{"warmup_steps": 282, "schedule": "wsd", "final_lr_fraction": 0.1, "doc_mask": false}
Each number is 128 + 32 x the weight over its row's rms, rounded and kept within 0 to 255. Layers, rows and columns count from 0. Numbers have three digits each. The size before them is the row's rms in percent of the matrix's.

# q: layer 9 attention query, 64x64, rms 0.15, rows 0-63, columns 32-63
# k: layer 9 attention key, 64x64, rms 0.159, rows 0-63, columns 32-63
# v: layer 9 attention value, 64x64, rms 0.114, rows 0-63, columns 32-63
# o: layer 9 attention output (transposed), 64x64, rms 0.107, rows 0-63, columns 32-63
# gate: layer 9 MLP gate, 128x64, rms 0.179, rows 0-34, columns 32-63
# up: layer 9 MLP up, 128x64, rms 0.154, rows 0-34, columns 32-63
# down: layer 9 MLP down (transposed), 128x64, rms 0.132, rows 0-33, columns 32-63
q0 118:094108172202135106153167153211151119085091160148171150106150193128105122107174140178165163146139
k0 095:101165093103165128100072113072107117161139155151116119098115140120136112154144112119135147151223
q1 090:129113189233118095096155189197123133162079138160142133105108153098090116079169113141157152142151
k1 094:082162124094160155109087147132165165147097103072131145104146120090090082131109135103164190158151
q2 078:148081143144082092130129142152079081192098097120157119156110142132135063137079139105136060118066
k2 079:148095148130085113135209132163145152088152167130105108149146105149053142109143121174173134118075
q3 086:088159136214126123113164139182189102113068135136145153077154163140084158097191137111167206170092
k3 077:077158142155104106097086168145176166064132109092148127120148116108105148135150089150164186154162
q4 099:147068077121129148126133098140100079136107067127150093132112127146144133153107143063116097125076
k4 103:139126125123162108173174157139116115134153098132129062136162144134114172092154165150118110152159
q5 085:154072076112115139110088095121112168111125051144153089182141130141149085160116162116109141076104
k5 085:158057141114120164169160113129090105187115159141077114159131114166156126155102208104115110077113
q6 082:162141184084158123155131125077111150157177166122097143170125118093100136137113161164093108163179
k6 071:153103150108136163108145101148162161135116141141143147107083098102059185137132163122113118172124
q7 094:073116147153125101121149146128155100119092157105119144060161154133088174106173067128164183153109
k7 083:044138138128158094086089140134151131073134104080172119116152163124135132122161043152169148146160
q8 087:141039150125108156135132124138153102113122126133131134148146162152156113141137128102129090124155
k8 094:165047117151098134177153047126100116131177088187080149153154088153134115125112154140104061101126
q9 099:152108124131138097081136100142181126117167101093118179146102133151120121063117097151130174145163
k9 074:146127125148132081164117120104165149078160115065129126148130105167107042167128056074148137150098
q10 166:160102098101113151168127073083091104166132091164149116176112116169168100154101156131087080095072
k10 061:144058171143127165145167107102088092146123121216152104182099098121149143172136182182088081086105
q11 091:127134064077163150167118080139125180162104103222127108099104110133133153151107207120073128104139
k11 078:087165170104152122150052146172146173161085166105120165094100130073165209135162189092159181089122
q12 093:142145110112043142116085128118179164149106134152100113117141170142166041151152108109164116128113
k12 085:161109085139143103130037111139094082129150147110118154131038157112156127148073106127085120123082
q13 080:140116132155144142154155118151168042118141145158144134121160128126146205112126191055113064120120
k13 077:154176125105093157185140108149115151130124081177171191100139128132154218121123141144168124107080
q14 084:093113163099167173078129157138109061113138163173108111066092105121056172061160170155114141121102
k14 078:149198132103150123186156121135111156111140097148112151169107103126180102162121183145175116127132
q15 100:105142077158134159095147189154085127094091099150169095115096092156141135163161126016170129088082
k15 097:109166094112146138127109122151118126206090120111121108136107165124171155118116106129097219082116
q16 107:176087177145088115097166113113096048168152117131167098128096160126132056180100120143086090129104
k16 112:060101137150147142090108145179145139102083122118116122143149125126077165079157164131151129155099
q17 093:167087133143084121126153105111085073113098120117160099149101115172175035167130107111093089094091
k17 070:131121119096102138110207117164108135102125064142083125111143106127062154088157172154166147121062
q18 103:137136066082121116140069079063096124094162106119135105183130133180184088142100129122068089102088
k18 086:208060134121096128118166130112073113156104172187115114134104150125146147108143162110098070087103
q19 091:130084103128124129130143095122078045150118112134201089174113118150144101183077130119119107114065
k19 085:176111126151116100132210168093136121140176124158135110148153126138107119115147154143086110121157
q20 097:156076091112078131145109105084118114150162062137139092162099135144154071165098152131130090090122
k20 087:178075117127110142126151080143086091180101140164107131156086127157174108121126183106108080085073
q21 082:137175119109196081138081125059092154121159152114138134118085148124128118102127164166116077157177
k21 087:173118127117106150132169123135116134194084187127118146123029126106113160138118199131128121121098
q22 092:096167163159159114145193165155130096141078195131105159108154115102104200095149105137126160162149
k22 093:070175102115125134105107170134147168085145101127155109091151156094070152115163059139156147168176
q23 089:086161075140145107137104094098112182121150149109132130143162079063187051156165110178148136131159
k23 111:142092148150128141117183177087113131137180162108080090110043134113126105098123108147129129116101
q24 094:181110099084135123120076104094119182110145111114087122168083102116108098111141155157100162100179
k24 079:126096137106132137170130086138117153136096129104055128147079102146091083177133177087124114134067
q25 086:132119123106135141140109117162126240109139122157115158171093131106150127133162201161142191099167
k25 108:203080162090143145170152128105125151170095152163078135161086096158119112150116233110115106084080
q26 067:163135138138161101194205110171127082167163123109151190174126119147145108115100144170093121154126
k26 186:061157165137154141089118162175158154080131108104129125097177149101090123104153069132180176150129
q27 081:094084097123089141108064099101138161097080103126100082099130157144143142130145067094159163102071
k27 106:055133121149116100089035137137135082125147142057135122125121130137149094161142009130163163127131
q28 094:111123175132117129156158170142080058150117170165163109114155104112056170169153153134095132142171
k28 087:113179129165133138154127089128125117151140107168183183129164190127175155091193166148163120120149
q29 100:182095171153090155118147176151164100107108113071179116087133171096164074149080097085106068132103
k29 101:174104078127073146063115090155176071135131111120182105157161158163173094118116143133097085143160
q30 082:104163099167101202186192122132108184158090111163191119129146114090146098180111181077133154116157
k30 072:121170178169103175106129133148120122167096167151142151106125120073177196111167123144188182064138
q31 077:085132163162130145056075177155094138083122106123085130077112172169103161108133093093217145107086
k31 072:168152093133142113110181101088109096149140114151095112189104104172181090143076148129104102081151
v0 094:129129070061153151126124117120127119099160114120122117164089090112113154149108109167084130138079
o0 085:047123117187104084130115139113156158079134130201143128137116074145084162159111159131105087112150
v1 077:142166088115154127144115100155077195162136111128081152107148145097090147107045132114127186083116
o1 076:116114120126128104138082087128130121163087105077137091176216126073150104105186090134097110159106
v2 090:136075183087074164117150164182122098126075125146110062123140071123096154144143117154131122161099
o2 087:146143056100105177169121117146118138087151183095155158070125058082119208148093112127134127144128
v3 120:161151094104164075145091146143078171116093133116066122073110144112107113151066139164086147106153
o3 124:099107119154125146083124087141173143172131043081141138169172124082141128090139142139067127126157
v4 082:129136092075122160119203080130140141135121144111124105136171112154135173126118120151155154114082
o4 074:141098155157140090102095136105179169121131168187133165125170137106124173144112066129064065120189
v5 101:155155076096153093155154139098142155148069090106121179141144106108131128186113119138094141102173
o5 099:121109088131126106088106104110118191107127133144174124165130165116140131132187082103100132173152
v6 100:134137148196087155087131175137137125179139142129057112107139125115085114049065161090120111140157
o6 101:129151146070126199136147097164136079127147072092135119107145079109081103095120113179146151129126
v7 094:137144077044087144093090133100129158141126150148139085135145095094166161182144106079122080193094
o7 106:089135104108122172092144149188117141144072123202158072084120071167163139115178189118168196110104
v8 088:117139054046106095104154091158119152086118176118150100160155098111143144159133130174099138146099
o8 081:109148090156135049155096148141126122131110167147161143181122066103116161147139142111113105230145
v9 079:105144134192097119124213119104188132143108131126062162113124182157095114095152153102167084120188
o9 080:131120167088133155122139170133143159062196148113107181085095171138122107134105037141160097117162
v10 096:133113094117106127107154117164097108102075206133105159120164152163074188103164162132147170131146
o10 102:133148155154141091170128143123148129111123187073145144104132069039120211141079123132103110171164
v11 098:125157112076125107116071150124105137127135067121170125146094122078154108186094128139111080184141
o11 102:082118070102097184080134122169138145141097086178144088160142150164185100120172189114172164103086
v12 088:148107134168160121085170148085162088096158149142148092143063101155096131086187139176124106113111
o12 097:106106153121099134172151169113149124093183124131107173084052111160084129152070145123136128087185
v13 074:159102192074111153161153134112115140106164131119143096162115060120153084135120127146044164179053
o13 066:186148091140150107088134097134127121174090121145136126125111066157072159100142175151064160087134
v14 101:137130104062154102145042125124098115113175075131171113177124122146195089149091112157130092140137
o14 094:107123104193119148112160137130122125103109097179128125175099167162157116168141229124138191086091
v15 094:165194083133117135128135127058098151124143147139165084087064109133091083084087105064081114127117
o15 111:056103122110127132102135128167164115139159036132113089116121139221098120133130096121135130054142
v16 106:100119157105094162114104123091101099136130091134123176160126160127142073191108100130148116115099
o16 114:146171165170161114100114167147054074161112185151136081141107120131139128106173209138127181128120
v17 086:124104108114113162097121159109108112160152151143121142097105110082151075134058123083089103143101
o17 101:050152127118130164094145140193099106119111121134120065096108057151120107117163214134176200110120
v18 089:125128151157100097114111150148139132122108132133072150111126167124137147100081118171177144057137
o18 090:155139183160175113126109116112115093121163123084112179165122086051093123110135129146083122188150
v19 085:167132106138184142126107095106130132136164178129071115151177135147143109080120138111115140127126
o19 083:160116133136110148137165135092140101171096071211145100069155126146103134116122142112102108100157
v20 093:133141109121134104109189081128154074117162151127102099150059117159111083104155139095108112128134
o20 095:080114146118124082158162177122149147104179142122116165105057104184083155157099123155139104098167
v21 090:118102121076157153125150129063145122128129086117111153134082056191122102148142127144112125113119
o21 084:145089147160160132087119129129141179059150109147128129116078125155104113175147154145118188058155
v22 101:099154122150109165096107112125115145125211199114118115143094154132159209100108142068127116095094
o22 094:114139229168173085159120148154113040124119136152131111127101093120086114106132139154120101197121
v23 097:150147149128123120130136135148131134167174166117013132179151153119070121074068162128096112133124
o23 086:132153148102090162152153101130167122112099105122150163101158066088082134108138095191079123110170
v24 104:129114172139063120127118158133152107118090088142150119147126110069196098123151109110128096154067
o24 099:099151086105130162141129143133058091136129168142133141114088058152114099118144183135212152146099
v25 096:138154148167028142103140159157136098142077172135083107106108171080151151127150125081162154135100
o25 091:087146104058156141128094101165104097109140105091136126088119075148128120113134119122205083171135
v26 096:180144156136111124116108163109112178122090206122046130087134158102118133089125147116113153135109
o26 096:157113112092140168098128074152166111163132029100162107093169098134136126106136074121098071129157
v27 102:111133157136215096196112110154124124114145091113151172136151156158160144138170136154164139106132
o27 108:199108150170131098157114124041136159152113156118126164167134203106144088127128075111100062155118
v28 108:112119089139168097101144144125153130088169131134141130130074138147072151115107128124122143078088
o28 105:046117163163104088127140149129175136090187112114087159146083088118077115142078139157104115114192
v29 103:146159098186189092128101145119107162138186079124163145151103156131107129099086133149105155102141
o29 106:120086144133094132138131099105165143166125064120118104185155220154147056114112084121107099104115
v30 099:144132161198122092149181150155145070164150071132137129121082101108095071120072147092122129129181
o30 084:122103107069092171161155131112153176110187114091082138151069159140106118097107055149118137075116
v31 070:107135168182166097103159133171169160138112108127095197075152194135110160110110127141156164076178
o31 090:191120156133140121125121096090147142114171117079124168173163185082144090118110074140106060163130
q32 158:105141153166085144088165159184135154117087150149140150094175148075115158102144120118144150144154
k32 087:077142114062162111168066113152196142140167110097112166140156174127140102141116130189144199158137
q33 080:126123193128154059143172066190150100122115139097118176171166085130089148125156142159151168103145
k33 090:162111109092131196166093132087133137137136123168122160149121172084203086153081194166102092079130
q34 092:148104157132169099172147095164132054138143157102136164169114081148083130162152158150120143128158
k34 086:165095133098127203135137107089134134143147122200083159130116146113152129119092208153074068124112
q35 118:149056084124115113192138104108137082173163128143140119140118121161123124161120136113143111107128
k35 100:156118116113123159141141123108082150163121110220141099173119138101143150145097211179066081109076
q36 107:096093118127154107075182197103143129107140150089069132116066151095126126093124134165128164097151
k36 121:130150138095093168161115131135111095131126114077146199166067132102134085138170146202167129083153
q37 108:122147130113166090169133159139174142101175160162101155102134148105119120143099140148105153133146
k37 082:166109145101174139091171110101109104143072164165128136179071126154100120126164176148125070156183
q38 091:123175183203097095099089166144141103114143096101193139082130159099164106092168060097138134174112
k38 068:089105172142147148091127122175165141117117182112096078082192193170118108112093084081129110097129
q39 106:125114124108053176143093071154097125157106170117071134157128153136114095156118135104152125107113
k39 097:157098106119135112193113130110123171131135076190153183149119103123135108146129138136093133141066
q40 081:071144105112136118151128161128176102143153143145123198098112143101102122157139114169175147105093
k40 136:149065115122110139131176110101069143156094165208141125147088112160150109163105181120096055146105
q41 103:168067198179103076162153158155155091137130125185141192111144143139103106109179115147185167105146
k41 102:101098164146154132145162140161130157105088142133092090127101096167149167146138165082105083126077
q42 060:141156147113147090176090151114150067190159120106161162138144148135087147136122116108171179109144
k42 250:068155157153156103078113151152154161076104159061106134084159159111082157093157080096190182155161
q43 072:134099139098141111163157086099116077168103125133104115145071065150066157192075160128121096119097
k43 203:072159151152142116101098150157172146085108155064135149074161141107093130083177095108192180155167
q44 092:162139167137044116159157096140118125115131150122061145129100095120124087135120147122110094140102
k44 105:122144095130139128100085150142164161091122161090107144101130207131171109100162079106211176165165
q45 102:107098130134148143179132078130144136127094066140164139133126114151152097109146131138099089114112
k45 096:165160083104152129119144143093132079046177159093173097114134127120146142121104130101164125137115
q46 095:131140100165092180110148115120092108152166132163133122134209121141098156121125109131106182132183
k46 091:098114086134181074157134116143119165111136112162116080136160092142105179169108133107101175144138
q47 110:121107109136100134083133130109151142162112076163182096129144140154088118117140129232123128115053
k47 102:102097092131143066111123101159122112134105171111120120172156133124181100154094120070129148097160
q48 102:125172125137111162056143163125110203082061152135126103093137171085137149096141092110123113149110
k48 141:088160151165148101108111155165183153087118135084120165100150135103086140075185089112174180163150
q49 117:103134142180107129069136184139137173134091146130145111100157167092107149085158087086121148147111
k49 091:094163134156129093107115128163172129084113121030137142109167138129066132119156060081165171146160
q50 102:093144182150135100059131176172149154105117152109159111140147133083127165096149116163119172157116
k50 085:088103145131121116138130099146168131111118120004097159104133117156083149096152048112180154157127
q51 087:154132153099194074118140105150150116094111155103072154176166124145125124128178126178116202157166
k51 081:130120130112122166151169128112102140129124134105137204169104157121106159132134134169129128146127
q52 103:091199152163125122072146171138163141093132140111176135112168159077094173089133098163104166168103
k52 086:083118163150137064113137139147155115121093150032105138095153141139074083126164050106188170182171
q53 085:124176123165141143108123147129203105105147068127163102102160109107078135146149137117123111139123
k53 096:125174144161085095088103153156139112092122161103140081050161191122110140112127100058190110131195
q54 084:146076095097161131179128098159149150128066127147166145136140120172138121150173158079150094133184
k54 108:176131128138123154145198115077072108160161100207110102138126085135129172144081175156075086140040
q55 102:173078194125115130139075187149112079092152128203129117177118084114159158100179167166118155150121
k55 100:114095119144162155143142089139143118157129130118059133132153060156145196129173150133164058109088
q56 106:135114099127158096152170125122123138148158131173108142112136098145139156161083138175123110077136
k56 056:109097157095115141143212121131103069173068165200149148136101101115109145160128213135114082149080
q57 099:151081080170125158118068130084166088140103099127197132180162117137140107133180101102162110149128
k57 091:091158152150138063137099086159101122077169129137099096106171149143096125084109050114179166137159
q58 171:086178157153157114089093168160171142071140147074155132082168177083137145084169106092151157183145
k58 044:129160133137118166085086149075109098108146120093091111130139171161110097116048049117128065130081
q59 178:091164157169109163084095163177147150087107139109131124082151167094125121097130095104157163166141
k59 050:141111109116138161128075088094082126135117104115117096143122149134151112104144181102094030129163
q60 092:118091127113148131085138135141156158087109082127122151093110146103166148104141139135147152084074
k60 077:131134138083134163134180159149103107188121132082162125150119107130128074135148157170122118099069
q61 108:128128181112167096121143135157168161120119138134154143133142104138129181146125161135079145144158
k61 099:203186104100120132079130152129127120126174083140066084108090113120073153122135153112121102145115
q62 076:106149103128100134100079161117171155129147103129171141085114186081114136122118115098134164117154
k62 080:145081118171132101115163132117081118165153123161111092134163159130149102162087187129088103115114
q63 093:138168128154017148186103094148106116166144117184132111166122137117092163135067155087133091124143
k63 096:129145086162180099118104182131160163129149124133145112069205153135100145145167160078140144140116
v32 106:176119142147087117100117143184103062079158172151153124147177196097149136127132126099159129087104
o32 109:144097150137144133154174116133162152080115073080106168158136170151133066135112162088120154132123
v33 084:172080076085196106187131132106136061112148146100063121174170090185145137144121103110147141149103
o33 088:135121118130055148134092205074108102148136106095129139130055125079120119162097090151114088048114
v34 113:120077131157134095148085071109211137116116128116119123145146122122152159149204131091130143185156
o34 103:088145097120125146149123133087150146179107103155169124175133141165096115140157136112144156082125
v35 103:112088113097131087103100135135086111115083146152191055095132116157181125139173117111114127136113
o35 102:144148092120162132109165128156104153149114112018152106127068167144157111127170184119110239095159
v36 098:187104191126113125095138163112122181157086149121112154124096102081136138127175124088169112185148
o36 101:103132119119121181151137109152111166110119162096108080078066110185163101171128065109130124193077
v37 107:140106136111107134176128156132136144200141083119084136096126193090183106108101110077144134141127
o37 101:149070089116097195091085089141113157097154120121125113119090153104157052123129104139158120153136
v38 102:114107110133161186112137137146191119103093083116138136146143138102094187133142142193111109118118
o38 101:132084158097123146113118102117186242124122095137136184145159174146146139117136125146120105118138
v39 093:106131136085103158141124069093218098155074077109105140139120131159100150153170125111128115165157
o39 098:132100089141112129135077114110105107161115120181190117125135142107106106142168090139150137102102
v40 101:089130111094134199162137185105176099131175098117111150172129115119109139121109135202099128103056
o40 097:129050116116118117110109084104137146113116147233146142145157139064144166125164125197097118104068
v41 112:107160129070191150140102085105092110115128101100089183162105109200154134124088119105123168107172
o41 109:127116101131098123156110239055100138120134131114114119160134117065062149148068097114135081114102
v42 116:134095183127110179133098162138146155168127141121121184147107179094085097110116137155125119165120
o42 111:125138142137150127142145056160142133113155143218075109110160104175123157101127092138130107201080
v43 100:101077137173132102081088145162098135131123121125131151158138136113086138143071135121096117080183
o43 099:154153173148154112155109105150203119103121175104145157126172135197103147101079107104056186110119
v44 117:126164169144064178090115203164128086142145140153151142163127195024139114144096136134160123118124
o44 126:138098165158169116125156029160131112075114118144109137130161170166148099121132099108138123195097
v45 125:167084147116123126163149170126170137100091149098074154097100090107098224129147146112106103138121
o45 124:190099157105127120175049120128160181104127130158130110069096077137187141149129066132070109114107
v46 101:079152145119091170142158126107112104136135110123202119077192108136126174152167134138137127100130
o46 101:091099195059161113107169099098116181090119148117078196130124179129160105125122132142131068132188
v47 100:093160109073157094131125080057123078138171153105114162201068082138133142148126112123106086148185
o47 103:078149124152086109119087192093095097177117150136158062115173131080090141170146109121130106106130
v48 101:176111138160067078095141151157076075132056129133104100127126146071143109148083130105175106129144
o48 103:132122174127127147113091070159092116073156084069107147097074153148146054157098109091117174164102
v49 111:102140124140125111090119161109113010125151165149103174218050111081114132138124113186096140143126
o49 104:091102135171128079143109075132095035126113137161140101147149137140081182146152148089073157173051
v50 110:157119050104156163113092146119115160140153158111144074194177130107196083106136143176147156102141
o50 104:124149177116108170127180126112178098167096109073116144188134082081116116091121135177141129107132
v51 106:115087151081139177106110153125134084124165116138159175192113128126131112121127106162125139163085
o51 099:061091106124126164112164080105138169138179103163109103193151155127092142123134153130126133163092
v52 108:133133177072096178142111138112158118212103144117164170126177155097084112119119131157138149123125
o52 103:141104098149152115144120092146139087153134112162112128113165120062127104093150087175174030142139
v53 097:161141138098090102159110121121130156110121115129126036095137130124182097158165097048163119112108
o53 090:167133083140117142111118167157068093112113159086088130113065169137138082149178098164163175072122
v54 086:119135123127155145151115058116158092161125149119153113140143077204138128121152124132150150149121
o54 090:114122046108089136177134199098112098154096127126190140162115115091128148143157126166170109061110
v55 135:172143087136119120134132117098144101151093129104051095130170139058129128159130151104124115130155
o55 134:160127207183115125110082095113144085128089109103131142102109117070161088121139087135117138101116
v56 085:116111125111166146100186131109090169112165121127143171071118135138080146127105123098149119118138
o56 086:117161188074111138065156173120106157135193154103082123069143136165118152135089092119098032186169
v57 103:138143136171149048155161112128121108139038139120110100067154106121110196136130134103106123136140
o57 091:160147165136176094173085142150107128145107076105129138090077072137154108111129132109102114130156
v58 110:094123133191151133168114074115159154127095067114129105114197099115134113153151142146118169090125
o58 114:101112137108188124149127120122184166171101112153128179201152108141078108096161139171160152070118
v59 105:140141147133119033126140151119063095127133221139169122137084096113088152136142135115134111167146
o59 105:094186157163105085153120145157091051128122166108111083084094069147126161145116167105107116165129
v60 097:160149088097140149086072160118104142105167104106054114155146124108164084095148138165131158057124
o60 115:132127159101131166145152130121164136171122133074112138193116104103097124085115129177145176126123
v61 106:157089131053133156155122151138090074159115148122127162130142151139075119120033110119130137120080
o61 106:177130155148081128115088113126079068112166102124106144102085107078134136135082064134066058125147
v62 117:116141116103150089126119158093113148125155160115110219149103118053068064120121148204100146106118
o62 111:102164165127107126126113096119125088197142154159089130111170083141108122119112106116090030180136
v63 101:179122139085159163149096163143077203107145133103053144146078109138162105066142135154152114103109
o63 109:158134163080119174158150142121146175129129156091087120148086061127130162094097109172113138173119
gate0 104:150120127150184112099096137130113107112105170050094099119084163137166123151137061107155113112156
up0 107:150202121177129165137137134127135123158176109134115101079197106110167117184147154106111089184178
down0 104:147106142162175089167116112128143128142053119054098118161121159120175177092183082095172101082150
gate1 076:159167151193118086144129135124156079157178078056096071082140116124131138187113167077146091078176
up1 083:140069101115238113133160118108124184108113139091067166085105144160125113135158171156132148144109
down1 086:177079152118128137076142118144131124085117119220188192141115127195116149113162139147118158166136
gate2 107:183236137158128147105104166095068134193120139104118119115139139096100134167131137070171118084151
up2 106:165165152188098151148176100147120119169117126140144134092093137124122066108055119118158124121058
down2 104:093066113115150148097122128127156158085176103100080169113128107129120105128220153087134100158144
gate3 105:067131154102190148072160106124133155085099155060090113137092131106121136077167087121138090111166
up3 095:099095140140129144140191099111073129141085110128102079166161100115138105177155101140107075120129
down3 099:096092135159083133102122109201078114171091104148137112191103134150168117209151144149130082181068
gate4 089:074122160121132111071139117132149143111109103141150177159178162087083155194116126135156159075131
up4 097:135150102146120132125064121151128100165120112130114073134179157133178062137178100113153154133136
down4 092:132086150165165086147113147122077093161142170065120173144058146164063144122177137132170132165101
gate5 106:117180104128182129115082102135114096063204085107083089150159133138132151105093140114140117190134
up5 106:098096130174087123136155151144200170136089149139206180107146166093072143136156145178135154085141
down5 107:154148127125119140149117121129136107114141071117052127131162100115119155149135131099158103170133
gate6 090:104136122131115131136103118180108102168072138123135129114162117093129111141102099157191146128130
up6 092:104113070118135116178096126159161071141104175175124098108211120133148171070153138102094128152098
down6 095:108169075132148166082115121152125100127191086157100112085056132129152124122113110120055122154209
gate7 104:064100156203148189149119097143136102135142127093136105176156102112103130078082084119097131093103
up7 102:136075179130113182163133056170121136149156123099108141169118141112099108076124117126082162119096
down7 102:144107076179163094104112093146116144093092097089114161153164128092171155102077135109079113142098
gate8 101:111109139151109178101112149125157123156165159152175154110105189093132149134032133099152165124120
up8 099:125173144137122138113097188118074120123081109142108137122127152159118108110113155115125166134174
down8 101:138114177126160072099178129156162146096101132145114151170100147079085195158118099085107088230131
gate9 120:100158115159157142091069210177129131079186136140132160118157161066132125120105140144127174131192
up9 093:154152132079119095117067130153086113114177176166163153134108116092152101136150196168106134131135
down9 105:155155117157125182115162104089101106127123131192109116128116074203141137154117161114129084117080
gate10 116:050162149137133071103090099136171148085176108111109163123154101111088175050132128129126136142166
up10 099:111153129098160113140102105072105183103173116131104130154126092086097121106153141151084116129169
down10 103:130101122112160101166144135084136148097118113104084103133069109048104106130124119163058100135193
gate11 095:134092147152122174120132132199157093136123138127134151143072109108128162128174111123094175140118
up11 097:139127179173041179127134104179124096181127125144177156106133113085183154138131124139036182125115
down11 099:119052131128082175099130137164140114170097138170158159121109095163164162124183130141074090111132
gate12 102:081125121117116128108140121128214158118183151134163148168126131077137047133099083120105149089183
up12 104:101126111116138148203155119135141141146092165169124137061119113125133122119120125167169113124126
down12 098:168136144129161137156130183149063103112074151134068159074104085138144145091111118131178059107127
gate13 103:149141121136155103157150130109110183146087100075144122120117104030129105148121098115161101110086
up13 097:174124157163136167131098152205065090112151085114058103099169068148138114115129101162151116138146
down13 095:149127131157141093158085137166092126181087092107103094062145161124073137132117113148183090162088
gate14 110:109182160131118108115163176147135145103131099154104165113151194100082118100119056094159138159133
up14 098:111113113196105129158081116171143110141139112112169079145164091137131190138172143126165126154142
down14 101:171116148195158102147074124175167159128116187082151132101158119119095117179075183177166113115142
gate15 100:131147129088096142177141075116157180090103126092133101151133130119081077143086136080135169115116
up15 111:089195141124106215126139115114080123105114109083129147154125129109157121120139124107148117066108
down15 108:096192096077113123175101100152086127149160141135135138175137102134153157159106097089100148053084
gate16 106:122100067110121108165106168164112187124109129146175103152145107132125154141122144080157161152124
up16 100:077144120169142102132091143207082128136079147153148121150121123141155139177053170082180144074078
down16 095:193124176139166129093146105071171137143149123097097160132095153095114113081156130182092101195152
gate17 090:080130133086124141066166087117144143101141118087117136136126127122088087197116120101080182072143
up17 104:109147134102079160122123086162132131090079073139122157081111134209163113080126159142163158108094
down17 103:154142080114101120097056151105095132104144124070099135096103146211157101179168133153118173103121
gate18 092:116146122152149140130100127064149083129116093104136154190113125058181135132135105152137145115037
up18 093:106146106161117149099165124063133097173136147120140133127106115071136137055162153105154113155127
down18 089:182104040155134160106122126125114096115195123185139094156111122149222110107123135105141071160101
gate19 101:092149078103157105134130142149121137155125050151095131103131117149151183159080151142148132083181
up19 112:153079143108090157115121116184146152121085174125174116114147155107167110148115117124123115139148
down19 104:113134097127144154139173155109111114211133065142057142135154102121124139126111148150101155128114
gate20 085:088112150140140093091122133118175132123116154033120117075126163134137144116109110106128141125140
up20 097:114133109169111134163135104094097125134135107123123111103098147157133138131119167138106096140151
down20 104:123118086107125136168139126152084129149150060114099108083140080167117075141117152134141080145147
gate21 091:138115083135149138136097192133160150090147087129106142181176159160096084148143132203129077104105
up21 101:173149142139127164135149115144126174092127176107147141093092114133131140127109148172116107181065
down21 098:140123186123129092104134137078131095124099137131103152176185084126105115154124087137124126157153
gate22 115:179136129185183106125044147132112085091155132105156167118089180121132094138124075136141153122158
up22 111:085106144153164081110110124133166082121136138119159151138133211124111107143135147207172213100087
down22 109:123123064087134178180139144068096121136123118187142118112130110147107112096152157114144116090114
gate23 096:130094094171124119186093197149091116132148087135161139087139162142123102151178105113159110107156
up23 105:151064059137080167096113164126128159153059076122167123147071114110158125086123189112154143100154
down23 100:133129138104112071084141139124146149123117142162091088125171101119077074159150087147120140143093
gate24 098:099151141096115130090080129135134097142151101116112132103175135141143094101149092172117176129189
up24 091:106108143204137096096167149096178166118144164106092115124078132079061139143118130160124134145128
down24 091:136124175091128091117117121069169115074143113070154137136148127137079174131151112151132166141145
gate25 099:087137157113118125129104108110157180133138169106138156114142168089130129091109121131109121128132
up25 101:118077080113097093072147154190083093211135125142148200139182126149088152162120092102168098142130
down25 098:136104123145116147044122150155094091104136121082134119120148122126126114141177073183122051145063
gate26 103:152150144132169132123116129099154166082124165070129167144152150122109133114082121137137123090156
up26 112:135143139144136136084152108152110115155128091137102170105192190132161130120164137135108152140147
down26 110:123138146092117128120130092082129121155160120047052124090174164121143124144128070083092196134116
gate27 088:111194120137128146141132210185106145094106116172159102128202127123140089159092150171174095125129
up27 090:161097084136137090161125110156148152120142147159131108131173103171089115107182131073118110193162
down27 096:122161125112129184104121151065136105104127117000123125133106146090125131127133077138143135082100
gate28 101:176123124100165090083135121127211103083145166086112132158100193078126103095129087149119127147150
up28 105:062122158127107118080114121081071140100138092132085158087079138175147143136126132112124132112136
down28 106:092103171111104105093135108102128095123115140136077169153144125125125162181093092130088116126092
gate29 088:105146158099103070159164130128121167072112179112118178128145163071172126171115092143148202113170
up29 104:169184185165115099181134102090133120167099126108190161118147096131079167127140174137082131124113
down29 101:124189162147126114118111057066165096149144110108146156178196122148115143119164079135140141107120
gate30 098:117158070118155115126088158125089118104121112115135098143155113135156132139115109101129134105209
up30 106:129124096187146127146121109136105146100203128167088155176147078105088126131136149180149126136093
down30 105:200151153098154143136179166048144121130127162047096165129097137120142164121094109100192148149137
gate31 105:121091147089166079113095182114145117122094169127069157097097086134136149128117131117180167164122
up31 101:145142104120170149106133103140100134093136151145157134125134165104057208134121128140150149129120
down31 097:095137106111097106124103128130154130129107109148093099108172106124120129184167129136086120191081
gate32 100:131107189160148076104160152092154139083148166114092111174104146048100111155093076070190099125100
up32 085:133055175177092159169175174184146140119156191133089113171104102069120097131126138130128122127116
down32 085:163115108141142135120137145146066095124134090137152053139129166177108155141151085154084174104142
gate33 107:127108127160204104107155083133146121125082181106155125140150233150085111090179119138105120132102
up33 093:113079091143081139119136087161165083176101091162176114153197166136136074106151139132088120169143
down33 096:094091125169149151110139062083167099148118113100136166191148116168123145084142154122143077120120
gate34 087:116140163123106136121137114120086108108070144120154126097092151044124181113136151090139125150133
up34 101:148118095193098134075142116125113094120188145133098091138140125103155099062171129114114160114211